{"n_layer": 9, "d_model": 192, "n_head": 6, "bias": "all", "extras": ["capped logits"], "init": "normal", "init_std_qkv": 0.0251, "init_std_o": 0.0251, "init_std_up": 0.0251, "optimizer": "muon", "decay_shape": "cos", "batch_tokens": 16384, "doc_mask": true}
Each number is 500 + 50 x the weight over its row's rms, rounded and kept within 0 to 999. Layers, rows and columns count from 0. Numbers have three digits each. The size before them is the row's rms in percent of the matrix's.

# up: layer 5 MLP up, 1536x192, rms 0.147, rows 306-434, columns 144-191
# down: layer 5 MLP down (transposed), 1536x192, rms 0.156, rows 306-433, columns 144-191
up306 111:461528475553419605407391472598499464458562526474446492477568519469449587493510458477563511523532551425528511572462533467552580489591538459434514
down306 102:502511544485535509470497456413493457525459526536550462623479462529512486457524526486412604460438471566484486544549562481399456448387550587505541
up307 077:445395567408473539545445578426575491502553468468539384549548476474580596432550455513573399420511555594457549559554424438478461530503502476393562
down307 084:540464409409539511511559501494535561502521500477447476465486582422512551505603466479445544530462493529581520457521599499530511515454501465508572
up308 090:509555457558514514487478432488503414386512572494534494432488549466549432491557531584498576479497441568544511568486530503469469496564419560427473
down308 089:499456438427569509466443573552454552463536492485540454474539435427506460504542350460523578525465510580483468467501410611553535528537565558519486
up309 103:506459434474411471501484498548487450555593525511554520547424516493509537545467490533472421451545551503518465507616462545578496495544499471590508
down309 109:420547516515414484434513421646527439492648515541545529482494431504458498402478474503466549551397466554561499516491490500533436516525430570456449
up310 110:497431477558406504568476485481593461510545499489561551585547568407528476591543531447436518515508505433527514438389479442507545445532442432514461
down310 108:460491471557475413491589482416487453564556503447520586538432634557413477580482635609522563495498472594454456494468443508513480548522532543525481
up311 074:563466556491520550423508524624529440517472500438562504484540444471557457507472640439463428472535594511492601465486460444503386466451453556493546
down311 073:471516462486388431483534530484578413523473512535520489452497485522420516490522534522443535536535508539500436610501429514468576465499587511533464
up312 098:510480449493476543517558446477555460511417516439559490494540419573452539495436468451523558470466478607511421397547517552460479497572497518482568
down312 105:478472521463534446441517568390514498480469412382608593559473506528446545496496467547478546412549537474510505480589459492537522545468450465436517
up313 092:428475554562504583530420538519431572404589521459512459475482551503524484479541558420519545538532499492538529442515572509515553460557508524504606
down313 092:501597423528564544466461509508409529541518482534522536414483476478476516458572484470445472517509486428480460489472466545469478509611444510477521
up314 077:477555514586521521561495422475524509581495474537518476532502471563533492471420470483473546458494429558571516475476421402557440455367493508515502
down314 078:491540479588506507534413556474508476528494562544490531452467384513498563469473513503424419528501555516492500538441569526551436570450529455450518
up315 112:507481505523453570515468465467480542482534603474497508484502543426500541462477483462482541517383473516519482408401499430494475532454386628526482
down315 111:479539559491563495431560496533549528529374481519503422591494542515431518533544450552601566566541556591465460491480418495506539495557462489407519
up316 097:502531489520575531478512441552491428446472494572449504547427630503476559489583604503511515569586583463529502482518555548557488488480458565491450
down316 099:425423489572512573516494509420542441398437590506518546497564504519540446449471489436586505442449532443543460467430490575452531529531537580446476
up317 112:533428549588494493537528466531459598525506572473478523532478509464457457564514562479480480538578540517478576588427470412523584521640474418524466
down317 123:498540433524606522437545511469529570479501501465447573542518459488453429417524558483566468525467475552536573471339543423431527520458563483518500
up318 084:561605506551490543400547430486563521564418450502442464489575509486534526492511424491499497447391457438596502518425551544497446524549547543360518
down318 088:537535492558503526573574428527561499408529490545530401416533524534526441552430548534549481501517548517552568543482514436470548520542449542497452
up319 088:497482425535463449488423425484541436487456550545532479591543413538555457429515503509486471406557496443583516528497475425534470468425590514488464
down319 089:502442421556491523554469538441509525576475567505466589514552504591522535360563464484499499483438503452507511506531524544481562526505511532496434
up320 112:472412509631504592463475471578490460486459490517497515465638483559585458384542476507477531515529454523603411509452547499617553570519524607546539
down320 119:483411543394535447496498528417478519488522505566464458545520445462475615489401390535440534528605492529569461495504529499493497435524438482523582
up321 091:463446484419462616473513475478540445461501544457452576525503484495501490406516464548498552545461463446403526520563540550430570553589489543524495
down321 099:497501504538459522511407461526509481542547578427445476565433507511502467487466517456390518483456459424469493556478553467545512621548606479424495
up322 066:467501496509471497538398581550503526582561435520530585463471465523602467464486503378571486493505632481477532500493535493517481480463558568476477
down322 068:562486485468507559461512486491495541428502412507619422529529461453424518423544518479465549450615466433429526487505460467430471511507445370374418
up323 094:454484534489521624517501419489555415488524512446613468494423455533421473495501517564476601562504456490489503438482497533427444470482523422459452
down323 093:581535504490524471476463452586473567548522522575594367485575512496533553458485442537482456497518531528445467394449463488519504569536462594439509
up324 090:512599473503441517441564496457509497551606508480524489503534440573431461390358442491460493591507437532473571469538592527490513436487469510490464
down324 092:419527452480502572451516542499503411439519527549481547564493490520533506556508561466613480503498546439535541553384478506486508533473498528487483
up325 095:417554554541566456492469413365360524576475493524624478450479507463472472500552415482556512513476530516502497394524491534489546418478475515547618
down325 098:424497509495482594532514570463504510534484470446512510544466443527458471496528519482522500437465489467499525476599531447535580482573564558476545
up326 102:550550539411494545565388466550505576485505488513526437365473471511421463535503495536477514572563421537472427445544559523505541568538476486470512
down326 101:523491531520527463415484410489509510466481584546469452503462452481485617483480511534568478473404419491542523438483509455479550529495444541601403
up327 107:491513494507443615582488483572534529435551531541552470568496442539481500484540555611558459525548448580387434528573498514533416427490484505509506
down327 106:466500438539492467609466494429507470468462528478455603482532537548473577502534356526527495536354474505532463467520475536531584517479518529392500
up328 082:493599485490461645578516579519507510463504495489536530566463594537560436504412573488572445429445536433471565613505472435526447502595409550519471
down328 085:438516520494482530452508441470432407531479478501523538516435490602503473445498541578535594489531443488484602469512517424415516490462492483541552
up329 113:467532441403547599453416414520409521516516516489509447441515435450411509537486393443495497496420480486541448537475488485477574562503528432614571
down329 116:527564535579517491456513496480578493491523457519516604503555427537441564545507513481533471519562499402479415522542490592550538448440519549492509
up330 127:516440474583529558464582461493519452465473529500508480519614510466452400577507462512509557553509468460526505471431462559541481442544534509494429
down330 127:517564452457458577468516520533435474487465433513505576499497486495518448414456422464534522537476549454505520471482480509493521436484406616430576
up331 100:514474448512474503607495488529414422431441571515572503454565457394443479528482517446498483390489467454546490452432540435409422495562533538548506
down331 103:441480521530490476478481545555400463483598563480486495470484507575548474519515492580492430455497438559545436440484483389445542497475518483501514
up332 116:546539477546460489551431475518518455458552439493445484489517425499520495473572490434451542451507576632487481415543508503442509504483523488538528
down332 120:516401559418445441546490471434478528405493508542572535461465399486504602409465506556497448543601478517558431599483543505510596425550518473449525
up333 109:597562532561502487449481575466493540540522448588529503552529475493559522404509490559513566468561485436428557467484575593517435479473529505419466
down333 106:499493437569566594521457564478453540494525462444458438524446475534532567463490392459459582494547454469481526481514474561468513456477459509562532
up334 106:507493472492549638403421502563524528512483461416497460446467532524337531568531490499476466458501482499552549536384479500542460508554462530559505
down334 113:508523487509498512455427520465495448563522429494387481499468409523443473499531575575535419515591438559473612589463516501561527499543480430467474
up335 085:495503526480394448514486496475450596542519579489552445541445520497481503495568516393458567470489517455517543473516552415431546513458460460474573
down335 095:471502595629541430524544493499482512565568493510514511545444569483503549392566506491461600543463497532564495481506533515498491448573405485554484
up336 062:531436518552513480579509551490554491520506513516494619542513555526498443535428378401509449445490468496557469461492471396614503441513478537601446
down336 057:501553441504477432507565413534521535515581556532411441474538577451441501487532490520460544525567413482491478444519477511512321523523511466507504
up337 106:404431584551534527506464515423582410500471536446514469565378422500499485436423497533497524434586479475524529571542442462550539432588439548537495
down337 102:501533483580469541581446435482542478504485445481527488503506665491512479471494442431482612522444470483556507468579543593449551474484525530414526
up338 101:502469398427508524517544528460468459395489513452529402567471377467503506537603546512526485488559545493478492550544586410528488476500493516516526
down338 096:518452458544549535427430513416467478558514495573546457459472470584513556549553461514553496448505463474389546453481499549384424476541530441613465
up339 071:549466581543530558504466448517564490550397432547512508516492599414460493515512501475532532448468511503541472426452438505603492475504513518500499
down339 072:523466497478558577517429494510548479493486431505520465444572356443629481455497511581532487546494471487524548474592493512496561501377463440531535
up340 091:499447558496509491475401466541480514501606528467516496566557568499512552530588489595492468489462464523492571509530531455562430570462513516429556
down340 091:489494544572475531530463527447457580485464543471502524469517503470596483595457520493424465535569530539449503485510393526411510512591447457604506
up341 119:463463449531506598540530520563443468401441450511522524482451488492504491543471441484470539501511474478525583486448604559469508501471516354546549
down341 100:507414607504507514545483580527533473519512533494541507557510437560540480505499529486561520457544477418462528483520545501467499502510529560553508
up342 096:497427492466570546516523437535511507532476552528524453560524430420517537483483529498537425461418502460470533478587464448471590618412519570598543
down342 100:423518565591452480593549443391515451498590548494476471501506485474449479494472571565443489486516568444483444580470487558464460519508557557489543
up343 082:471435505463558471488516467548487485485553478497492606530516510549570461460566519395384486560513503342512475492520552502503603523609594486547498
down343 082:490592502521538495505463559544510586484502461527496454422588498530593526457502540513542518450552506502512528377438491566401502519472522408426491
up344 106:458464424505546560520478342492485509559583462461512525453475461473534519480472568575494446495509511567533537512475555478536452490498426490394445
down344 106:556590494484428524546501410519493511510506511539527506473544518391519487489443511453516534539467551542500484534519566556571424430460448566413547
up345 100:500406497510573490497520481543484511438511569538570570561510502569497357575511510564490515467538497491532545457536550449400530466469550448566506
down345 105:564512422530469460516633543521520544516457584401488511503527542475475511435475517594530399528523482466465463529522530527390472489403461520365493
up346 106:526552546498479544556528370487516497551508548513524526578566512450531514499458429526425486541503478561502521496532508437508501492535422521563490
down346 095:540499473509473423475360433476479441462475441561486588447617550518505466482377508510478481529475466539490460471516558521601531465468548557330502
up347 112:489512488471536552578518557509427455522509473475585536592477407524475496449448551429476510469537515532542410499553542470497531502551486470416456
down347 109:526482424433570449543555519460434464484523572420463467482478536490526528526530407447448568600443379551487477446487490526518547463488526469547482
up348 099:502504492461554586610515379554499488560503433483504497545463520492486471413472577488391498589534446576465563484501537500522482549423419492463414
down348 091:508583540561533546478519469445474511502487527543509522494515545448487504466458469478529519478486541520511420517524488521508428440504500581515562
up349 085:437467435465622509519456450510492466470475545569553435431575527364410452627440469467498410455482530516594492468571498501473543571485506564501533
down349 084:499580584464497522493486528485500535500374459533485517434452517521471518540579528504490536528433486523512570480496407518484514558428494525488369
up350 097:643439503543556530604490543505572541446479469443589480502513533540537581455479497522546439513504511465477464471533523514392458483401441564454583
down350 100:446480478560537560425470383503518494332526567462480458528444572533527519489457554489471543493457499470520479499466419493518537484519573485547495
up351 121:469458508494559503525539551544513458509458546601437500519550467558601550440483427423447455536491543547480517466447441510484535465463446554519448
down351 118:485459546534548547456500476511495503560469516454561448435529589474570523448479451448547501441474507553517520513577480504459528492516463484542558
up352 079:472426517492562464484503556557518431450536551484451524453425481491558485498514511470529483378469433538511478442513442463544480502486410514540572
down352 077:486589502549386597535524446468507437618477532503503540612571494478457505427448496576493524544590493520566530504531545459502475526492583423419458
up353 104:438554564478559441476566449520375462533493463529589436628432606502453493468486479486529510491507528431498495454479456428516530500515470514560500
down353 106:517451473414473558493474445435468504513507544454398497529542461404551538540496461473495477527544521461496466553525459501535444513513504458445487
up354 119:457474546501556559551493549451350430525535495414495417490559524361563553493515522479447561489418485441598517504453474544563480455423500496521465
down354 118:485562494542460500468519520434492494446479524491495537619494431381473473571509526383511434472560504484513536477608500508510506535461439417466462
up355 106:471590495515482532481516503484482487533421566506557435454532539446454461486514557574417526446534496476517592482499501556503568416559573464513410
down355 126:530525602521512526556498463452499531594435520507467449405493546515510527388483532513525432465540458595538520499548500493473561406482489513562475
up356 107:523528444500399432570548577451533548527463525406471518549530604425416510599567537510601509509475480467459459487499530459438510587485544598484509
down356 104:410494490479433457551581570563477569584565513538515402593498530543540488503465496548437484418530497496523496490408504510524503591604459403436474
up357 097:545482555513514447482574482482555557461554500517520538522458514451526447439547394478522568431529418540584604560496469608523464473373538510445526
down357 088:551533403586601469563447538502494562519490565479450504463440496508351499440515515386548432435480486446539546438488390473415477524561573530433507
up358 106:478521543444528465506560522445481524512467512563463545494516510555473423511442541439468591477473562583524462500581547478638598476544518517538392
down358 103:537599444464553490537516529515523463476454487448479558333442475473497424519478483518479461487559500498476450554475453483439529423582489494540471
up359 098:482503493498450545548505436465481582532466491469580521446537432501469529541533539450460446471499463558562538478523494482528444495480567579450499
down359 105:543548514474480415492520488490552461574524438534581501405519483548564470459524500486528440457434525531529460418630501444568481586558530553472449
up360 096:551440539535506527555492508575550426544466499470546487601570455437536499447491500505500538522455520552580596479476489573442558480444485480507480
down360 100:476432492528562348438465520543479535522631563425485510547503513480438459528488434433531492514505551556539488569445540494500533507465529538458509
up361 106:466415537494407514600413461531535444393515574519616559494580554487455466538543587469534454463511510460416472566381504421452524533486516530384547
down361 106:421492555571479447495464555458487467549526467462510570595559473610516516521512511615494507460554513453576474546402476502522490579570443490477484
up362 105:459559471526493458590480465511531522470448475497470490470522428399482548517397611538481475539515479566522513507514575495543535473528472469443489
down362 105:468523460508437434525572575538476489515445508463479505513488502450521598474438519491577518516502487492471431536558494446498397457519477454428563
up363 086:525501456489515578517494479509364613530506556504533487510524543500577465520473468495560487574440589439482432417528488493512496531478584478515465
down363 081:537599412515457537502480466482573492392414465457573447537456467540540520536516571461536473508513496537476449470365498557493582531469581511419530
up364 095:433470494538493491562634437450496506529483475488422479547557474486454485484496478547449579551471448527494498550521527518551517445435509475411548
down364 105:556489475488553623484531469527553507478463567504453426501495539573463560527505583533566527579496415459495496587587503517485468498594570520406603
up365 108:528530435561485479508442422571503459443485498437540584450413460422536477492533473447522578489493519481507510489604520413479512578598451552573511
down365 106:545524449550490533488571545495514494418560479515508529544497521521464448378552426453387441608424484496471533456550535452542567425430386488599493
up366 059:444507487462577481488569509459469551583484456569538567539421470494487467527543593466515506398460473509521370455492432482501439511449511450530397
down366 061:526565545485468563546547502557519607518453530555538545545548458488537584478449484557467445485593509432456564563475502486538492459487518520468545
up367 117:620494503436495555573539477573515511481520577489505536463455514494568495426556535529470463512511568434464476546505443460504534513574563554446546
down367 107:592555504596530450472455481526505521403438519451423517540504488537561461430520588538519448465522478450459505510423489513511461503429445559522585
up368 100:491507551468520503405444505516439468528422549487526590579438487491412538486476427541492491424462582529469512492457500460495472548481521462443389
down368 100:388479620426521466561402533449531429497500525529525598562461538492483548504503392575455467550557640535516514602415472511473530518545527560458449
up369 104:504463421474538439478613443574504484516584479469494523513500532462528469559511513504426522403434584518515535587493483460522533499507516426515536
down369 106:511519526504518433498546510541581582531513497485421554468592539409517417500439548558587471431577556419589515502490459465593489512539524447537545
up370 103:573449462460525502524484480492508447610527539609506497499550513456546530513444542435515405509517575521474471479547587482410516561475438605613634
down370 097:477537461569458472477520581435476532370479491499483602425490431554530501469535481532416473440569515497516525417404585538500468524510517491425580
up371 086:567552519395558460571472563513546461566544585602481456491492511415590416560463461488388517536524518580513467430520449443482485476423485571525486
down371 087:396502430503532510541523493467377489410524471469440455448560557482498513543508468514497503568411470527512551485562480436507462498513500491356516
up372 096:469554455451478535665565468565413510364463589478538470463522520438537523473551503493484497459426405504483580511475514495474547524519446441521516
down372 097:606518558493518554511468508482522441541413515516548543472483436589508600376500483504580497435431525479443534377482502559441547483418522617589515
up373 096:424523406534554486489555602523490522488421457459552462526512562451432517501482636516496380521494534549461550506523513609528513453471539462363543
down373 090:554637524516525427516498448498447542565543601532558457588454600471469495509506483507496552465458509538480429494531471506569475457542508464393454
up374 116:469486499503542490497458564536523494406494554496525498482556533484574551469539464582462566460419565490575499525416538431476411480484495496542423
down374 120:490490519499463509440485662420544521505507620460531534469494457407468524502477535570620505471591523493608458600480534569535472505563447494488479
up375 118:544545457471431494564488520520459471488449432510499523478505409480476496546478523556501432477527528440569568453513513489585482493553510441462491
down375 116:461538526475493454538399566521476525414375461440429558441586471414468427484457435526539471491481461520566558542430459513544470467557466533514503
up376 112:493423505440626529629539466465443509516477442493588443514549537463556593532490513539475430484561517527456522445541489466541492452456491536446504
down376 114:493522505518544548488505521552529548487586401506473489558440573556492494603521565565551496553505449547489553506512524515583553503467516408495477
up377 116:432519561555582637513467434521535437509620461483500494533482508537486579437471459464521570585510472384544410492492550489505525583474422461483549
down377 102:562473446493487506552459450483450479468469532568541457478572436460512549551520477543499540381510510495449446557417538498469461556471534537417488
up378 098:523536550478484513488480522460569474463475556505539461532480486460421495464527604510528474488496412501460583453452515458543532541478476487481506
down378 108:508522511508464478534522601482507509591446515454436570557520552485513505448561508561472523532530510485407572463528557428509524478419476504419511
up379 088:531467444545466532566491541391530508499585457561500500402520593423503518624467548447443508468421423495512492476460580459634486461459543560526443
down379 094:451526416588528581518485529520407515527532477490452552453495495494476537400399502506552487486379521434459565461394549554577455583458480516375487
up380 090:466516509467496509440514502479530508463478477533540511487500545527516557507432533485541549472485438517531447554466505494519518472523383484457436
down380 092:486527443513461528478527488562521542529507437526437515469386559533520470555480505520508400479504425479506387588481455513551525522544497526463459
up381 097:424480515416532561535595493535540520532453479464535526520360529504482494445472440520508552580412513535513503460444532507508435435525365534391442
down381 085:484574480469581506441474423547459469515452499491468465483551460434489554488426476478567485511503421484542420544463481514513494569467447626412467
up382 097:446468460552495425483485509507466456505502579502446473562500487469514474527500522525444550571473637520517559439491525508517543371546416457467498
down382 096:599535398475480468484508476505523525450531442426495538403529539537523463454530527529423537559491508515485489435478453510549448527589516582445441
up383 113:467524386522523585506422519476491524407529585479494421464557504476461477453476606564488434520456451434482541519513549468528533377581531412442483
down383 111:550544504425496574457569489506506496569566444495532476461590481447433434597466554446515532566406448559539448459554550611534493521502475483488468
up384 105:535490484404477550411536460511475533489490527527538515524499537492470531528515407541479548444438456541462547525504534445433451394506430484477505
down384 102:410515640436435592510404537489465428473561541478514497580490494500456467454528581544508469502558462436478579502519493410520552485534427499431467
up385 080:597564558511510411512529396463539405560406467552508528458533449553461454431424484427534451581533555544539413410533559542559445514532550548570540
down385 080:572543481459553608456493489579482533534410524506511514561463583548461509431536448461551427550462406527429444563494498498529533392582415520549441
up386 120:492462510538522528477444493414504460561549430488403533480402518512485491446547472485426554503446546480457561431516525509582440533567543525610635
down386 118:482509542518490487416368503641478578436480446566386488545464561402539578512493483535477524406495490521466499467502458478510438536587577554403465
up387 080:439521446465488504467453390500511535429488413481478543524536484506379477557461531468473500493510506435505542492578436460535496551516502475487482
down387 078:559584520562526534526506536509536438485537472497452498496488604530529494534430466509496558527443524407502561547512573480572507483434538507452529
up388 028:606459483594419501556508477541564602537509493490529535526327497540544401543538507448552505521480465522506473434325510437489571539431537483440485
down388 026:516498486565504499542498478461522467445497446558478552524507470506461441500563435459385442484590484432478503503548556479476522469456472523511486
up389 097:558412547500635480609541491487562428536417510543495618507582591494450500517581516532434526548539481403432496436535513467561460448582502470441421
down389 091:520381572509504448573446493566576534557491480500465548504503520630586460546497510475497561483522526423531551460459498549510487434447502459549453
up390 095:454515403491514597533527516565486520554419553560541565492419483451456550459507524555417549559434527500570432472448439519475498477487529411476537
down390 093:510481470532544499513560492520454502452421476512463446527520558418462529487518617522633541486501578530483470449486475521538527453475519474563489
up391 101:487580493366485488535545557497448527504522435461527496552420429463520533569500481498441582489503491503468594530584449496529455553544476530501526
down391 106:504515574476439456516502432366546490455436533527490520527502566573596432526437516420505488488469502478535536505466495549452534564513547510503420
up392 104:548586506379586639535537504522505513546473615456504586500502430402536385442490564508536451528468505577504565488487520421527524521619472497525473
down392 108:544453493516470541575499539545462531529484567496488500462524511430567476607546482522498380469552465462554557490492538519525540497536557430542493
up393 109:452603447473610522504460437532503586429512472528526438476500566541464466421456510479470497476474506532503457514382489474457493498557524504565552
down393 107:537465480448430465547547453488513516470564533461501587529435461535584558447527585554535449421604523485517376493505439370496550515531412466532545
up394 105:527498407570387561577399539499601556584485487542482472478461464466470484572495482545437598522535542478590512448547443504440523479569429462496483
down394 109:550567553494369438514443476509484502451497518469478534453476562429441587576483523574461525480494472515559438527539557497579491500445459548437463
up395 103:524444602488544484507484526491495440471438527514513484561571511542411461458504314495543530344473530595473557497582500396567531515412431494457464
down395 107:436526475469544449479547529535412574396576439484510466525575533471561544451537544536538556503492531668427501526494455486433569503577483581533484
up396 116:479500487418448540512531516498524396505609521560547397428541562391556558500516455442457500472613492503487447568501535428528566574504522472531432
down396 108:483442520556496473497529473502487385444622582584493552498506453492487454464469503504482560536427525476515475503426515477417557483484497578462568
up397 079:411491518556476481550506555454476463439519522488521462528538447494451434493464478505487493560470529508497597570481573481454493569492514436517524
down397 083:529566416520511502524554510450428511471534576492489489473546542521506471474528496517511502503449297570482510505476407486443622569427455558386518
up398 118:398503521516526548494475459454483458516530506490461494530481447459595581452475560457467609481446491480497444495483517437442426524452518553567511
down398 118:507582590563453447488493571526446540423596463478465516490528614489541452533545504506509451555550504412560506621561479572547448557496514459482569
up399 096:496498525489459488507488492520474514494479557417468570511503415495444476615623499445506514437571533393593558561409541567557489521459488515482478
down399 106:510476508443528379462465530532461472513410486547491483520471554412543502562537485607632483479528557421581575560409470419471580473540508500567437
up400 101:487408542547469549447456479564507435514504383503450543535531510536507597549514501566480421582473483417545578572491569508572554520615448409467393
down400 100:533396528459447436493514416460524477391483509497536514546521510585479538487533447583471569490551499454494452550466441558538476505467538482481525
up401 011:455465499552474540451482565535439386419446489526527473553542579526511508437577527425477455479600526503482549506552511549556446557552509509494501
down401 011:471530512443495462462444473503492586518519495508513575548452483493487493436506489531524541476549468407572486493540547595501486554417441478415452
up402 101:569527528500541514398514521431557546470470484555424543520456546533495481494518543517510589507498487534559480440469506541457452552445582484473499
down402 098:545619481524512418599497485464427451580484515480539447550603520479497453574553529460521532478578448531501466526576496437481541506503499446448532
up403 089:567537506441427516586464481579488545459552571494462565494499504563557452469527470540493550513506571457473463484464544528598439504605598519530435
down403 091:526487512484522469577524364584462529552498475458494508492480452458475462540505552402537387518586455497461477609513467594501484487432526488478428
up404 100:554577443479513461539525518479481423465529554553505577527523547487463516516505587535449520508528598462592528513568526435466480487508480498462484
down404 093:525465556519507462444570504590465449539478430532469504450439544482507469516418513479491503419458515550458592546490504457481460457463502409472574
up405 119:473448467501444456458458504541517489522523513547595503521549404443548509511509522542529449517587460543573542490570457534575505458470488549560479
down405 107:539524481370614458507467576636489514486512536475422559490408410533435462556521617477464478497520497458563500468411481489446521516522552419559510
up406 116:590492489581601514566395448602458529622535473499417561563521591534461511425542418501482453547503612444429442483524545417589464457549454458493540
down406 126:542562554458439503541529400521546461624499471426470638523404463441467516478491436532540520494475517585480526409588458447590515491472528512445568
up407 108:567445477553415495553487464473508468500492447526473589539549399404460452573486497587507519466427538559413496515566560446583622518570504421575536
down407 109:545470522459502487515474429520528493498385551503581473422444547510474495441545539530524511540493462534485471398466416505527498516551522556544481
up408 092:484547527483433522512502547549516450534510551470470538523619428519541526510559574424439565477513477494434444548509472532520498475525459469568500
down408 093:520611542464456444548606545429445482462473546563453495492501595531545505516358463417543522501587386586436518501569507571495507572562444533490489
up409 103:471409429532458520500511445454454407492546529524501442563476509616548477599459465475493537552542466535516584459424557611414513443565458525541582
down409 100:486438450472560458538521573540454455486541495578495456422406468454404518494396527535575502523539533470481546592545455480495523544532389505578501
up410 112:431488550567539571460337519515499485486507565560565554579477501464529553410456408441401465435483516565450548515442530462508461599524477439511460
down410 114:466540487491496538492500548489478524546452535511493427429452513524394534554569493520491581483527486400432577443467484512413574493532545501519557
up411 114:479455478497395525489426409576413509430496496480489461547500525494414477464533516463402464557363541533502491567488471457433464530551546511472554
down411 125:468540545481438522492462452510560393469547462531522539539443506472486458520524508520485555483574445517508517501451485520470497473539574514361482
up412 109:517418480493529571510445445456476551467502436448582523524499525517520442568570460548438539576511396444470453523497413452566518549433475441593502
down412 109:562415520511548548537469495469448428592463454465503525539440521513467490547549569488519544565464548459556528554495458588562412501459571529508471
up413 101:543428412527480529543515521406513437593478476478446547469446482538532485416525535448465462600536539565488530481565488488534453472582546432499467
down413 099:467488495592582470451518504584456531480521448466455400577457529601490454493464522516624501441492497444527536381446477660477579514466520539450471
up414 084:505471413590406487560510460472538552529456521418538490461613519472506531514491474406486477474536488521449493622527507541578515540552585491483517
down414 083:542465486559542454499451513544562503560638464584521525405469500507515462553479528545478504514487544485371572515524414508463509447410419539497520
up415 079:529600509455549601492471482449502494483446478529536455491531533454502480464540480498487545461493517510553519430497526579608443570527464465466539
down415 076:524601445428471491476432351537529534471485537514566575537438457446481497509436529593594533511499477548494455523481576504517520539572516509589444
up416 112:401524511493465508484594443461529440380472477538510489535538478529494516470488563474561510558524423486493497596459453440470472577484462494515579
down416 112:504589452422584528491603526473516470539417608550513419648470500489479464490535537530575460466483450483413532538430460458500503529438501478490555
up417 112:431520495533455495553437438529563428489522529517558431588518523529542463429484398492492489496504466467480576493506603408546522359423505494470437
down417 110:478391564458516454444534398505486532389478402572418557521464573438531495465520521425487503490460462492508502472368421518472546520555552479482502
up418 065:568507539434460436483497438528479493439464571510493517512480497452550501478475480571498506501469557525474509546399529527532501562544539455499517
down418 067:507417411454502556570603598586496482448462465497398407496457513529466552577545507476537508465479497537518456549492532531536552460480559495452535
up419 089:529540491544519517502467548587474441516479492522468451384546520550434446501577542427486499446414509528562498496486610477488423572536450524502548
down419 093:403489512544513384559498493431430536510458449548537531484462456549535494455500529489564445539595524474475437443575494581494530481440441454462415
up420 093:476516461562518427597548458532573528477465545522523552441479538513505445437602478368418403524534479545502571542515528419539495506553580539455512
down420 082:405475453445625506510457547471449487458457563425420526459510422560547506475575493417525507481511416468610532520516428531459606488574591522594473
up421 118:568427606562617534504534558449559540512477489595544496514548571558486457432545549552432542555540560567502501439368466549478452440524500516473586
down421 125:533526494531525483468636537509401545584469512435490572526523495493515573447540485562539421500483522574432542548469475397538446549491374521463435
up422 089:562515559509522584555528423453608426422455482516579598529453480452551507553531500454456546498518508588543474396524482464507375447423536525449451
down422 092:488579537433478455549622583584409594437572548484562530522518455444534448489494438513520517465541438632458501531473479566371421394473470438492434
up423 078:475455502483489499496481506443507552488500559541498560595477554445459580472567548504519542505458558555442506543505454562533489577511520460544460
down423 082:516473454524549619487477451479478546471478488434395379424479503531509527403498517446471446484364462480540466538570444504554495358446558490471462
up424 118:396500445536562506453591637477437452451541618530463546492538514585494540584469531473469562556450488536475487568499528448506523524499436472526545
down424 118:532487416455562405467525530455424477549503475548479562461501577478535515467475526529510568416464513535574540391572500502498456582487430567565545
up425 100:534414412574488532421416552481452508486548577552469469500442395492403502469567518495527420566483459458409563501494513483470506504540568485480517
down425 106:527560522556484423495479456489497448471591583517436468509511519555585446452542574543416498633469493576535420462566445517445477490581501501515473
up426 084:629557504552486474520528412420449554438469506517466513518528458544525473461496462530538537487527516564404483517442633573504520536471403551560529
down426 082:478436502477471465511495532448536466607494501501544488596488576454531515484474518420553393386563421579486429552513497482550452422560538498485381
up427 108:560437526533485489385446494551491560505489465477542526518504485462508456582428452565511538496355514456527550538470556407566532478482537492533486
down427 114:487489524546593533540431601497425449503530529449606520379514454561534523478436588439516497608456511467514557500475508536466492489480414425453551
up428 103:585467443552500564500429447593467561448483458586574526382487543397448488515547551529501484524404461582479468508458546431493505507635505629522430
down428 096:485418505549452527512498486541517530485476527468466496443499412483515523477469468522529508499472538523497458525578531537569492503489516514488590
up429 094:460503401581624575479484473503505466504432460464483551526579493569408482493546529491573484452529515482569463562508589527492512492483541564519480
down429 103:633469518519579578521397518448570497440568557435513525456534582406522480514451546508507446531460476488490524534498549509529579456522473517475495
up430 125:443542477557425446561436516560437445459487524505482482486492490544445463431486546440439543522401499570511531552499444488466444448453538453533443
down430 112:477474570510507523496449551475532515501502583440549544495462510617505450510555522459514514495564579527540504555503493580499571529516544504511614
up431 100:549510454490531502493422520499383520461557507595455570421461491452518450555470516536548523548546515610492515472471521490608509559464498465567468
down431 094:498428532407467555472518485479432475527553455584533441609505467490572479479599589492442545535513619477534490433506512501500468524506620485430542
up432 097:537480516526411662467501487434487473501534544584459446464524569470445552534476577475558548488441533536384441506448440492483466495566493528542464
down432 094:491565464558529533510474450503453552414518606516530508516585585524461471449497540484574515537416486439446528508449481536443468493517460446496520
up433 116:528439551580512531497557452419527459485494506407492454534447421446543487379554435569506579449499525472590447483483555463510449424484457496425432
down433 111:472466415525544518494448375593535546552523538503534580465439519569452458483526448507536484510584550459513517436447461477432505466534505507511520
up434 081:450587507638471560532433502528514468483539468475564564448523506570563455457474499386538563523585580568457429482585496507421462505572559460477452